Each number is 500 + 50 x the weight over the matrix's rms, rounded and kept within 0 to 999. Layers, rows and columns count from 0. Numbers have three digits each.

# layer 3 MLP down (transposed), 256x64, rms 0.227, rows 93-188, columns 32-63
465444460565542500525537529407446549508557492466597501427502496376514442424520456591544421413484
471494503507494567463495449493480578503407426524482508569533606554512530511528498524457537510563
523539481516530488502503519415462553501587419500624454456522513496479514439627602521342447553534
518482560550396588414468463475482521509433528585548568567582451482541520504480471496442487551544
507486558552461533448359366528471479492538529487421563540523491465488587476494491508503561473489
524512515503517490407455499552466515493496546580505481490466482517586406520579504464453537527570
481566484511479522522563486538435475496538489499474547474496498451467496482550489495538495500439
387495559447466413602493387525454478466437488551492405437482494572520454435521452461495494563435
480527445524534495466378430516453514556476506422474502584442481472595528475539414471497574423473
524484479542486519496510490365488528487431514474560497558479529487556519528517475530493504459529
491460474494478469483474537547562478492474436498511548487447500481476483487450491483522521437503
478560507468474447464542567539525462497480581506535475465566466495528456551517515518492402484566
502321568446524418568554538494405543498554476468610506483362440580523443467567482432494431489532
555440475530515448495435512584507607486462499535539450592435507575493500442532342454556353480440
433499501488450516466408544550407542534492578552487517507451519500497502487532488560346533483511
468438453541473475488477427544449535610461472494623452417532433445521429465524499450518516422505
459489501348573621485579576642473429492512539504475448486577535495646500503501516454613493532399
452553476507327421597477554515504462489528504539518541481413573453538555536535498469534451536444
478459375426520480482417467514550505494539437420453502464532528552503555529461502440487431479603
415541472489556537565424443569451518443553566488461524548499432472475481438518495499484531471566
465484495449502523428565510427561499395552419524491500538498385415443458457513435510488564553425
419633537518508458543452491459456515543547534525518426507512511616518470444563496479494540449440
476437604513454465523461491454475549533520452446373597653485558435501498551472485561460411451542
517474526488457449510520482545547454526462540512514582597485487493534429504438463480453491530499
489496480515544545491433527619500526547486487591530477479546529517517608453521548506552502427493
554481417415512547482571543513566532592485487487513475437476391514511506374505562512543508489522
500555444513480594558489522490534550524581401460490455488393541571520475518428507511545473403564
507586602451486441456498500459587537497403447503528479620519403468474455505443473521506530488366
440488559509503472526535515455512470492456501448481545422561463519425451525497415601449504488480
555432468431474562520496539447499428535563444545515613524489472579518539560451514588555546566505
483493523567551492513465529482424479549468554510530517537492556473594432504465497490529485543417
527400494362523488523507467622513437537494531460563544489554526437529440528451525445538495400531
577512533494510497513523526541446479519354592583417557531487480537480579533489489504529567615505
531518446413511521467478459482498549461543459487424491525474478489557540436533541422487528517438
569528543513470489580570505547559422430513587513532592425566539539475559325511493557573454503442
539526519427594526514491568617456577561485503420408488539490444492522530589565436439492508569463
474431401473531443402405489472548463555527514515437544577604555576483468458582502536479424458499
510508528475435566475576521443565541489542518558509480415531474469445492411502486541427482485439
495435523533521467470493571544452490440475466464533516468534527495449498556536480474495446498537
524543415427512458517375541463530443434518405417467595461418478593464528422511517596471504418589
476398620520495558448604539502464533503401483491506526598568571487480431470424508514472488556535
455555495562472498507499531493446520480509450443455431421547459409447492584533506493494518417471
448445347488567499465464509400533513493534410547497523496474566485456540516526508512607543420568
401481481448550514435552507543498478563524491420514529474483536439508577477489451520559497549547
475474417536459582491544542382435575489439487599389504536437498490509577487444531503456490550440
447536361448466461452474483476529464503536545530465526490448590523513519542477480509515504505487
490462550580449535462428429533510474513448467521513460529425502516503533602404481480534466501525
483540609554554473445554449566456503545514505538474489435576616479480435424467552538512383414484
477448368428531506510469595550547530524456520510535474505517479485488465543535441456403452502410
508455443457525518523472470589479574498546511508542546500501448403564471473557474550555593655414
513489391471421530618441558498509501500484470517526546463411524469462476455518586528393553457566
512536518419443517581515461411445534476529553426540506501465529581515485482440575556525466532424
460496621503472489487460441378449495473481613465510542478514506569392438489447531499472481480506
500553555497482526489541378480505580559482480478486469546437569512529602474606496527525519468444
569414489449516460501510525382478438535493542555490515515609485552468516546526534624528590622601
515499521495442439508510577344457444459500501590506477491496406442400500497378470548552489540492
521541510400522444477422422518483427558551545499510462526553513498593511532633423420501574516468
441493552487558548533615538499461492556493439496541427478552463465415527513483473584510573589516
486546590468466501557468402535449517440492516494419536515511393511501533611471516439478489515580
471537613489540469424628500526538507468523503459499474453478404411461518453557537504557431597604
525504439576498426455391532574503540613595428518525525502423471560424469512453524436517473443477
486508506454496517535555494459513454525431464466551462426504464417523506452406539455477509449535
479570501474484527449493505470491535421463492538527532520522388522439469587517514505512548516500
485463559514551620565539438494442502583481473476439536526517465491439591424523444564616535449549
474541457611491515491462479546582546569549436565592450475439530497560602476533418519501487479500
419468416542514522517469466432421475504593577570530486556489522504540402516441463426493581561468
458440475550410577462520543461456431454528589516459501515520513501516530539434470480535479469568
589532585518463485535528536484490420473537498472573529490496487436544480535596501546459456503519
409445520598501454483434476487445487438447525473558419472431488560466456544446481454464447535507
511517484508517509588498526507486481523458473512435496557428479521530507570564527327458543434490
585450494486514583525456547662456493471509592536464512503587446461545520468449469406521558482438
547533452483409551458368499542627512502540475515422437512527471537473419521584518483489578453496
508579544489515552554553487587465520529488510425418430490477447519575535473486563494534437560444
518473489461551502580486541497523502480548400447509493486495514521548440515487518547484438486486
512528545524503546453495533529502335412427490574494548473413528511504432480416531481436476380445
560481475477508469593525495411499511411406530523601461555530470475408459464551524536424487528540
426545541473524480519489561538498503543469545539442572434543566437477455532448488531463480453500
425468483465417436512532508431516470493516494545432573486528492485505534506479440568567573550544
476507488480468608379625519476430514478513603601495430531504465461420449484551506508575489517521
479468506448511552568471473448558483476448479433404538538464521515512603455537544511439430438484
442490512436603452462554497420456491524503476415490522541485540524405455472500594569475521547385
553389473481541504496565526569551454572495411450545472519464404526370499579405498484529433438517
520478463576450546469539526362548479517550512492496532472501537442567514490567423546439449580455
548478532555526508538559444514574563483478545476467560536501515559514492502381533499596590482440
544481450506488515560523488485440374537433495542572454529567496551476484537524479526560431561545
380503480493526435436560492507506497520455489479424453473533473461509510493557466471492571514481
564530581522574488421575539486519455485511425453481490498543435526527466498457536477571454509516
458515474490540559494533508441509514412447560535527424483493525544500437484367565571472542506427
483542492550501505478416446458474591436498525565447522571418508489449499502434540515464602524483
478483508522515431500526510491597497474582611613410486399536436491532451473527572567432494481344
454403445455475519435450522556560506462625503472578494555512489518575487492519441477492392480465
519485542501482506471509465464531510499524462537464457555489465544393425489506463504537464504419
501422413467531423434412426513510609466596489502508499498588506489494604454534426481505500410466
492466427540549359567537445544518603565491476519565496570476494518599523492510453590423501543521
530491554576540449612619412457493575489524513558402511474502528501524585434481524604478503461485
431459464528518466591547570427507458561575428465656418422519500509491517478560498426576479446615
# layer 3 MLP up, 256x64, rms 0.244, rows 94-189, columns 32-63
509485478371509462506455392474472566520492416496501514549447559529447514525496428481514459439517
626490659587478548574478412519541462458572540461407566536446487422588534516465531474581546408529
572437434581448462510509516497486500442421492482526495586596479487448431489460527457499511528500
469584563542490497456448517556487559416511553367485442453475478458489482596523565482484499430546
404565542467518499591510560546529542548563470450473412509465452544459550440433467442548424477475
527525476517429516456458543431467542526449568508559480405510494504508532520402507531470420444559
476449541491480591521537601563611521554597493508564481533455500488591521578506493467558574530476
458522457569443494540484648558529472452444517527543462496473521475494479478455429586405541477553
525505452408553511524494476438507492440607555567576535569537506481448474501470466450527562416436
483447464531447444526479519410500520506493553536511432541473441436475471487440480487471556504520
505559519492499510562487455555498521513562489538477555479493543500401488530523545446431597503592
419508611496535518548552529462528453542498546572509393476624529549486420524476517527540511422564
533480522575553395539475465504476607576499470566351537519552579576503449568428528604501504492547
507502614543575493399537538470516442452478533568582482451438468514534399547525445512445497443520
501441435442561397498523389530594532564398441554500506473453511427448459394518482522464465450503
554511538489413358475496417563431590517458530483435449503379488452405478561486520410495485440493
480495519476593522450517467547523476455418520463497472502532447405497523600392421362428421408528
454488492480443442515533523580451453476524565529490500559553510503495447479494477455532579468524
596437524493503500458488485509563497516564506378534496451535548477470498464519508462465489510566
538536485468467550477441549442548569528474547472466546565528525434455386493425511492565533580497
589512464494615511551454503573564534539557396493573549506455521556502499605498511455601565589528
562552552553556603525543613518614525567460475531433517560449489503484468575511503512475489440493
530473443498503475549541428554377542462372551512511430527501425437520502534500455415500538482505
587392527493451453481495551572512504563523489477483595490407574437515462455477518508501471527549
495419511420509488599613466457550444525473529491496474581523438505529505459450474635440561522517
404611570507506552461450482576470501519560575515458484468463525437477380446497479573544487560460
493463596479403442591531500384467565520524404442496467519386459472575447535526446556519458454403
555522424481526535526462529484449505582553504500595463551484494459497561552474503446569467526459
644445395473479559468479611422537561658485435495483578488446482480490486511417493453515479558394
480506513458505494572442501523481541486520570478504467462546507503393511348487452463470495540444
483466496409542481499502525419540393518510454577511488478558491504474419525574501384492510443533
553451451472471527491379551501545515439483475504458516463494440509442535570518493484500557481512
558508577582550501463580375580512524550495563474452412446486533527595481431484522584510502501507
587486598413582551488504513468487441463501455531545481509541536488401468444472492421561454574526
490564501440557413545542507429505500475526505413509519527449501404543538537508568436520517463464
531515525510535551509419568549497460413445512392510518541593468470512423585506457577490544499470
531572485565489573513535504531436545483507536489397561579547497481480584496450482428534491500491
473472474481434483484542519468535568422488574466420486441429510443524536468517503537523537450527
512599544416464491508487581508575448570470516475495516543547525553498491544512458583603535561531
427447513474368517407511511516546404517511563461500353573403504430546491432453532350440461399439
514442485424454495533542433487564486457527556565551516503507553523539486449467531450446457492491
485509524502414536496499560519453390471430494483465442430543545500450515585455449494534457399506
536524532477530494452520505567507472553546562505475482483428576498484518547445522460452470547466
523561553468474494531556400404585524484446431501579539439541451489434488451407437507475469528465
481499504487578463446482477503459555468577496466540466476439489538444463488455398498552379518546
482490449460540481473489459501494512540541513478494435466498542445532448551544484453543551544472
433528524441573445430552512534506503444441464473497508540460494448541452567464542452463538445480
496501503424383476584435442571502553514567494475496497586530439443495504432509503479471477467487
410546519527441443597518493464513518496416429519461411487599560502421485583430520490483438492523
444511581485518507504512540565568562479449572450546469499483535410549597517497576462556532457515
443480447501478522454534572402487485497519604565510448535572457517506528469449453471603503527418
478448556506433483510515465354506509484553550449449426541515529454460424530418502441432488430478
548511620435589465400469477481549535380439506500515503511421574456449493446538481469460450493518
385555595541534465498449462504553474415386469425379433368575443497436473504424389503436452417511
450555561433505420488597432423569475544596414434470444487528552551424546540423427549483494535433
533424583485387565451495514460435470464602446444482563462465410458511532610451524484567464558484
534533490497527567496477480444452507471634559451478436554520435497492493568564422437484578453480
517513519491504507437518552561555456483518519512538503395503535476484478458536469524454481494482
473611551482450396450476528578537531406486556575541486494426515446463481587479518425394537425414
520451573473465526413523507533582484541451523401489432483514582446451450532454570459599595483420
470520526504537511506548470503501474443516623468536479515436525464476514435518538533586498555503
470559545393544559529475481472503523516497495518589474542540522542536451504518465506486444444395
580519405444513475488393589442560505387555541523459518566480488519519450486462481421413562431437
527489501548528557463496500484463530491474536475480420494411428455453445524529462432542452519494
577529532476445501525416488584528382366482579604576545577533684461374477560516543501548471434554
507448564492524537448493514620570541565529503459484521536497432500482536514499513398498452545505
485596440443480514449564471445566548586450489570442422475573508555549467449471498477474483485500
556525489461506436524489446554459483549386569515428532485483505506505406533469469456470441626504
524396487516513602378452454494617494483539522495478547423593475464471530435449537446479519549506
471533512462499450560475557475413564463478524405469586517501442431525482497418431439548452526535
484554486537455475440524516524577428475354528545518450546533512370460458500571462359500509514518
509467479458551561371517381480540548542508528509534456490523550447498554556457511478551501432586
515525477542521429453534503605478589493486492484479465486436486544480425460442474505470540463489
531560490435475393463457465508432582529509468454443490461456508483461484481424452460582495472550
525502551503443501447505554476476388519503476440617479469596504511446475488439466499588579519589
362555537521491544482541502535500431468478450443440428509434430464498487543481424477484461458379
514553492490512506481461496496447512483446582517543582473449525411440502428568500495503487486538
422401496458585475509560518396502512513486532522486371475458523412550569584491532486499512470424
516465436538440540471483482529521569554502559557621562504465470478500378550444500522586560449548
468430459491541452540489415409469520540471461552502510507478417495443439493466566529427524542477
477553527447462595467427456471522487586607511435388430563481545404452458504535552517490597456521
482493520523523402467511462488555547493445559594442609466465568566544505524443466519436523541522
517488611488546509492465524564524597562505406541485449500475452488524471534457453480530461398551
453471450442533447531470479521442524436506444457477455377504464430529409454474495497534475469508
630490471497507555527452524594482484522522501506464452516424432484441540450478421466510464447491
472544450437539485420494539564453507387453533494488528487481467454549467490520406472496584494508
443460516490504450477536411469432474485481455508484494486358484435495414544548476495469477538486
473507512552492455466447425550477621508434494515428371484601473565463422436473463479560457568480
493464532467517443500475638437496434506440528479511397537439501475411449582424507554532477510555
502559495557520510447548444424463460554355465523476543509483539482412423575419541474510600454459
550572456466523523416496534536539482446417489482479587407396409418491513404486491529500480557527
481505449587499539546594396596467555534419571534500485479472674467442454477493427538558545500450
574552539448470526473521528555568533510539550520395570436514511527411497504523491544533517486485
497548520379450460595533517507539507517447598427540580518592481432474484517486491504532528525583
424467528494437626459486529416562539547511568430484426571500523484471517442481519579408476544449
561394480430502497437427574414527511534486546472582512533502461494492493578530521559561596601430